config.toml
head_dim = 32
activation = "gelu"
positions = "rope"
attn_scale = 0.177
init = "uniform"
init_std_down = 0.00612
lr_head = 0.0141
warmup_steps = 200
doc_mask = true
Each number is 128 + 24 x the weight over its row's rms, rounded and kept within 0 to 255. Layers, rows and columns count from 0. Numbers have three digits each. The size before them is the row's rms in percent of the matrix's.

# up: layer 5 MLP up, 256x64, rms 0.164, rows 211-255, columns 0-63
# down: layer 5 MLP down (transposed), 256x64, rms 0.149, rows 211-255, columns 0-63
up211 092:153163170170150142096145142146176101110149127149137142111190141125123126148167103135100093117120133149110151156130160112129084127109143105118127132123156113097160140118120086107174131136102146
down211 089:069165120151117112098124140148142113109167117130129131149101131097150093158155130152098132096169107147164125112134145115085119099130109133159123169135099177105112172138139148105123126131095108
up212 082:163106110098116131113134114179125140113115116099083092080101113147154135129117121092124100115128133147147137128167132146137172092084148167158098090155082128101114113114124132140141118138161131
down212 088:101110166102104127110139148095074146186117141129109146147158127151102121107148147115083150113133088114080094126122116127109119166132124132127093112120117096109104125166130102125162119132158087
up213 097:087091135162095139143143144107149164139133122110083091159132094075128140106111134154154139123161162145151136115131089111154104125134146144120162127114166113147155087117136125151124074106117142
down213 082:090191146115150112144083135137104120126170138140112131117150116136156116108093111149122112133139146128145092159112120144159159154155129102081118140157096107117097115106059150122130126115127157
up214 098:108134142123127127121125161110129179117130155132200122125146099103143140128096137130097093107137132139125110084081150107128143119121171124159099163153124136088163175134166111107124136119095121
down214 098:149157170121130108141124134137103141114148133133098117120141125092163139134098139105144185127160152095181106099123136138099148085060099141106153115119116097087119128128120167127112139154136122
up215 093:122145145155135099147112125117124093146127124149158098140141151163129131155128087147124118138123098144107128090134122173106119128092169147144138132151155097100105078142063073115128089133139117
down215 087:137124093113143167126149081165114166106092137093109156105129163110141125111086158136150138122116103144138121185166156134134114141157100149112121104125127184126155145119147148169129142126146150
up216 096:138119181145131134163127123111114188126141084094125083102116116123159105111165126147128091133146117082105154159148153120087112099083133097133129111150143118098113156103138123094141132121128117
down216 088:123164128150123148153171101083119148142140144142105155162123129148167129107099130093132138105160155079102143118135097096154136168138099170111110161132166124131123142107102123147119133121073110
up217 083:159106132168156135134115114074140088109116134091184138090141108168104140150097127121149164120145095107138172093094145114114114095122097135136130164131116148143146141132102135150132152131113091
down217 075:152134138166114111180162128112181113145162114126116100124113131095159146121149135124129128147133143134106113165130134156149106144161108131070122096097153111124162110157123082110124174154130161
up218 100:114124121123126113160147146109130132131090130138160121128153124073108132125128135132152118187118140173126106176134132098092151160135141103195139137154129126120103144178156129178136109108155126
down218 107:102151149152122150143150105151107133146111116163142126099166153132118112107103116149094143147143159145097104106188126171117137115148159091131130172150099116123101083127149135176140091119132115
up219 097:113132124098117121124136099115137174101081101145137136092143152114098123130108122119117139143104120128121085091097166101162120143182126183148101105131126108122114101111182114152123170141118152
down219 089:112142145145152152118131120075098110127154113165070143125144165133118147143134146128105111096110122124103151161110107126126143143156085127170154133174120132141115173167118156141116160122181131
up220 126:119099128134125128143148111132118125053107110155143100117114157150058170091149149145152126167132091128128146170094127096092142115113128127134130136157154149165111118110156107123121139121152122
down220 122:149111131150178153115123128144103128088122088175136123110101097139124142118132143160091137187122122131162169116135156105158125126077109177147161131131141091128147090123127110129141151131138149
up221 102:105126144118114131142141131152144132160146127151143097142147154117103141152146168159085088119179106154146166065102116152117095138140113166129096102140151127138106180113151105120119099135115120
down221 094:122108174149107133133177143102138164133116114142171149136145116126112109178094120138123148146150120130165136089122089119131134126132154123092156110146164116120146085082115108142123141102102070
up222 100:144133134186121143125128155129153163151132088133176103160128150108130154051119134137151129134142163133149150157113119148085075120095132135152111124102139155142161130129126112125154155114107126
down222 117:149142133134136117177102119127094132182141161094092138119198112131120106141135105194113086140120166119099112133134154107141107144105116130120152124147117119137166161144136127107133131105134165
up223 090:091120130126121096170176093144127105096104093158146149148146171073125158094118148153143086151122144132121088105132135151134128155132111120164115151128109130145114116098125093081139113130141107
down223 088:129141116145141172135139157093161134146090153127088134153126153121178147144148139153153129127119149133133113135139185152088164101121062113094161121165113143128127122128099104154146114119124152
up224 103:147147103145150140114134142154169166140080139155124099108136127152151166140102085091113121155119129096146171153103113136136086124103157103165133141125125130132112120116151127099087188101136129
down224 102:153171123125145093092139139125147189102109154131145142125140111126111115156077095105158155134119116073152102115121139126083130141099141071115136098120105141148133123126158113133113166151117113
up225 101:150144168078140141173123174097116165121146132127091137116123094138083137132095098176143157123098105112122105099105106132138138134154131147136097179120103094121115138128158124167121125107126137
down225 099:114098109135094147114129105166136143139121132111152149131102131136144093177162178081145080111096127133126083143128146095114140163136133117116139084151129163148148135089111140117148129157124172
up226 115:115075155133114096166163096100154105152116156135124177115121136089137131136103094157138176119091163138105148121144090095104115161124132147135147137130133125142115165112147110164115125108094146
down226 111:129121117110122150101096097136121139125170090169121142108118118097117095109111093116140118172160137140185140158112128118151108130100109124197119133141132140129154133116140175098108157120122083
up227 089:130141098144126108161155112163112143116103100109124163118166157140141122148084141137146123163121085109168104152136129106153115096121151156136110101134098124170081162142128087138125166100122095
down227 093:142165116122100097141098153132115162125174134141179112154123115108151161130100118092133107168134164167107126108131132123109133137113111104127159160172177189123141147128158150137132132137129148
up228 120:154105153099135144127141124104140118103155146130131142120136137063106141118105130125148150092140128122119147142120141115157149121139130162052121122107113096150162148160087162163131168152119081
down228 123:164099133124144160128153087110149138156125135161101131131136134137075168127132140116120156191118135101110119107102125140111127167148161104072146136125147102146155145164108115077114135128128101
up229 118:159110133116159112102138162168171152152127144141136136138116102124129124119134096134086073109142157157141108119154109099131136135160145161086091142127135130125154187104155117103095085119129115
down229 122:079109160128098132119157115130136123136155133120099158150106169156147142143138102126134144112135165132095085126163136115125127072111110092125119140158138116135167071106158147139097130102158092
up230 126:099150159150128109094126097129130144135133156153105122157119148086083146104094096123108123105134113130121103146139111118124088136134158153191122173145176135123102121112182107132148108164142128
down230 131:108149143160137115105179103091105160113135145140160151119103115079142120100100079165129136091182153143110139114127107112130149158145152159108114136151139139104115101100126123131080118134103137
up231 104:127127075179110168138129104189124126123111158110122119110129096127135118090081146128162121134151195145189107122118138135105120159109151125120104138141125144138136120126122148112145096105107140
down231 104:117129093113157120138140123135122106102116148159134125143131124087102108108115128134136133147134126123120095164099124094076087107102114113154113084073119161108161128147114168111106131085098075
up232 088:124120107143133102147107122117081110133128110151186136089126121149097126102126110108114158136147160116160102139147132166127104136095101167160098097150139110077134129193111155133128122139117097
down232 089:128173129151077137146132128098106161177165142138105121148145071106169117123125121153164110114125122118114129119097117136109127096163094080117146144145116124155086165120136134106162128142109147
up233 100:151067128132088152097124126121097105152097127052144116105135139151110130145139153097167153123153134110127098122133174115121152116150103130115143124130123105156104172115138154172141144111144110
down233 087:097167160097120148160117158120134142143118123171128082147131141104156126125156125140104163152109151112108116140121130127110125124084162161086098118115132118102141077092097116097089138102100154
up234 096:105132094111114156148147161143158100168096132130142085131126149099146142147136132110103175145158124130155107115109131161095132133118150158147100059142129111149142122149103139159086089116108112
down234 090:144153137111102110151115181138113078114147083121134136113152126090100137106096078137146144107128107160124107098157138170143133111128151140091161102147153112151109068142125131122102118138124154
up235 094:176115120139139174102144156119124148133130111097105095132149141141105169138132105121131140111107132111134113145130089163129119162109104168123109134143133079123151079138133178174158158147087140
down235 094:115113134090072133129140136139137097120119162071102123084146107130124124093142148118150132116104109182149125143154156112129134123127130117091148143183114066148143136173129110125125113128131095
up236 110:167094172147111106149152140068105133137140159130158188100145140114145099097143156089130136129133123112117126142145121130143145101089098163135153134151158117167127129153129089135092120106111120
down236 095:091126129096132146092133122101144152129151126149116078146126137159139132131167136128155156124153147126098112124143141124117144130122114136093077074087170131087092115168083154123145104111155144
up237 104:156138108078174133142121150135170092113135130145103120091130134136147141158135127114106136143134100174116121112168079155130091141153157144128095139093121134137136134144091144067159155122114111
down237 096:134125132120123108150102111152104088161157163112123120151119127130126112127124174166180103152133186083117150078140141120129109108140150156129161129161136175139128144140149136129140183142107125
up238 100:106149109119115124136179131158117156117114101121142156095168115126106155164132144137144122148100151121101095096116133132135147113119133134101152157101143091043103122115164122139112170097129126
down238 103:115141150144212098119124123138155113129132156082118134112133098166121128144139136082130093087112129144128121157164138131152151160125140113141128129134151164154088145136133083131147128152145176
up239 082:121133180145129196122131136156139161136108082133073136094113127130103132133161088135147088138122131166125133122154123102121100083142160141149109138147115156121151120102123141158129130152150089
down239 095:158169117113161143108112100130099148178125144118116165118141117124151145173139124083157145122105091137148154079154146170108132114141114152105118120125150144182102149105105154159136140118108147
up240 093:113112129119130134110086148093119138106119133135152147106184110102136161134152114077139109106123100128132152120133103127186155146109138088149134105178161160133173116146107147148143138093096136
down240 099:129114138107146136126150132136125136141138131144090071124143118122132082150104092146156141180115159141131117146122094145114119099095126153085100148119110111126104177148118134147159204107112131
up241 093:169125104133124133113129104112152137163122145153148110084152140138121156158149143111119099165099081144101115118157151120128157148134160156110111169146096135132125077130140105141185081105117114
down241 094:105093144099183110088131150118115107102131165134115158122129126113087166116168116117084160135109141098100118135141124138102116154132137156103098124119116093121094171149116114098123175156126106
up242 113:176081140089132138183143101114165101112146155132098151100095129140121154126127085139063150136118116142114166150175104118113162138118118129126117133095129131140127149100110113102123155126137112
down242 127:137108143123108116162138162138174103121126118122110118124134110126129114115135127138055130097149135144173152139128108103107099096141097159208117125145139132087124184109103141136131146128124124
up243 085:086141083101121114154134128177144148153119137155113121144138120104088134103129108097155098116137120128131143084144119114098089173147162135089130135144108134107140129086137083159153116112170153
down243 088:154076129139131115084102131124077099085163105101165113146101137143123105113149134154138152131121121134109112154125122097141113072110084119142089103129145106155148137133136140117081163143107118
up244 085:125145101113197127167093151173130155136168133147142131147149111147142113141114110113141131119141132160119166196162155145131172172131167159153120135127133144130123113131139165116148136139143121
down244 125:149131113143137135166117132130125125121117117120122086097137137115152123107120148108117104087123105171101159195144153117145123151131197174127077138114124089099084141128137130107120116105113111
up245 100:110132100108130105133126134105150115162104156119090125124175087092159107127109097141160147094125162130123163161112098137132135156111170123102114122192133144095110111154150148103116131095146152
down245 100:094128097119111156124129104119122133119141087136151137092093130172130123127148175145092110154132065112132131124133132157097128156167085120095090153090096086154137127146120148153144119126108130
up246 099:143082085107128117136086086161151138119126102141090111102133175150126132117146135108148131117108115167144148136139103175097159130119112121121107181105107157146129125144120119110184124147116092
down246 092:121067119089182109096112136092136143130152148134130094126129132147121162093129154136126122100138118142139137123133140108146155186108114103147107134165123115140156122136110114123112128140181198
up247 118:117143111133119120153142156138149106123118075119085168148103135121136139158112120093129160079119147119161171113136128130143161105126159126109118170133120098127130064105135084136117130132091171
down247 114:151155095148100092120125131140144094095143104120105155107123108089129150146125164113121162102110123117171138135136124118114162121137150122097175157121119188095145120123137093100151147171136170
up248 100:132070192116165127152130146133126154121119150166135143138150152141138118101130110129153104123181109129156151121114109135155091142141135143128131122138136102138074107103106077104078145134153117
down248 123:113084150140114142206129109121091141130115127132122136095143151088096122151116130127071167097169109151140148144102118136099118112170145130104160099150103110145145117105129118088133125125123117
up249 097:139154085142111098129161143118128171122104111158164139127158038149132131124152123096138126115106133158138123118115085132137119144108113164165116144152114126095132102136143119143154103136089163
down249 095:115112115157075116125120109108153092134104104134121097177148151156112097099139114123085110127129113160136096110089117101117054118133130120164130108092158143149113114116131117112129135100163104
up250 098:138107143099135112144181143087117115114151126116136121135163145080125139099106130142105126114139157143180143101099116096118078148153122085165119107119137137171114117124155103159137093157162116
down250 096:087133112084131088100136171120116114139145120136133095124096099110147076153124129148102110129155125160123153122156113091084149094112093138125117131162109110127108128172166118164106129133168127
up251 098:144090116103153111159135104129117153130129121125093123129138134176119144100116099135116086120092160107137140092144175116176111114134163094174110094102122167088106127104134145125130116105166127
down251 101:114136139083128113160116120133111154126147135086073119140173162144145127108122162168130096133137110100111123130138091157158121136151156121112137115171127131096122080139116139179112127073143114
up252 078:097156157127148160143127110142101118062129094137114075124119110128137102115131104139130148091119115106124196115105139159161121104127177121119090123147139111122154121132166133125094115102140100
down252 092:111144070112140162165128106139103111102134112098115093112138116126154112128144096117150155122144106090127137139135159123130130120105160092055111127123116112105071148103146113104123113099103094
up253 098:096109137157109111133129093101136141149108117133154112105142146121097134113125142151133077115181118160069132139153083140086134119104109129111147136156162096144132172120098110092119107094142150
down253 106:140086156127131104161103130127124102095145139119107131136157103105092121148096169098103156131103141133209124148108149136138144107109197097149144138128111144144144146135131120128103116129165138
up254 110:149099117138157086155158148114084153137105105114137091175133099123125117158121161132138116130135148155069121161090148100117128104126135118164135152128138105139089108142136128146166098126158085
down254 110:139165140102120156161119153110094155140089135126102121144113142156132124200128164141123124141146112092132105134142141137131091145132130095105132150140081104179094159116158149125124094104149156
up255 125:153076095160127118120136117100141126111078102174140143156152176143104140145160106117142127110128056113168155105121125127137103129127098138131105138100123156142141180142137131117132160130131119
down255 127:144125135105141104076110107117125146090084151152131118073127128178160146152150150111103117146103114129142110122129110120141146119165171115098107135079098100118129134114109157127156108117152176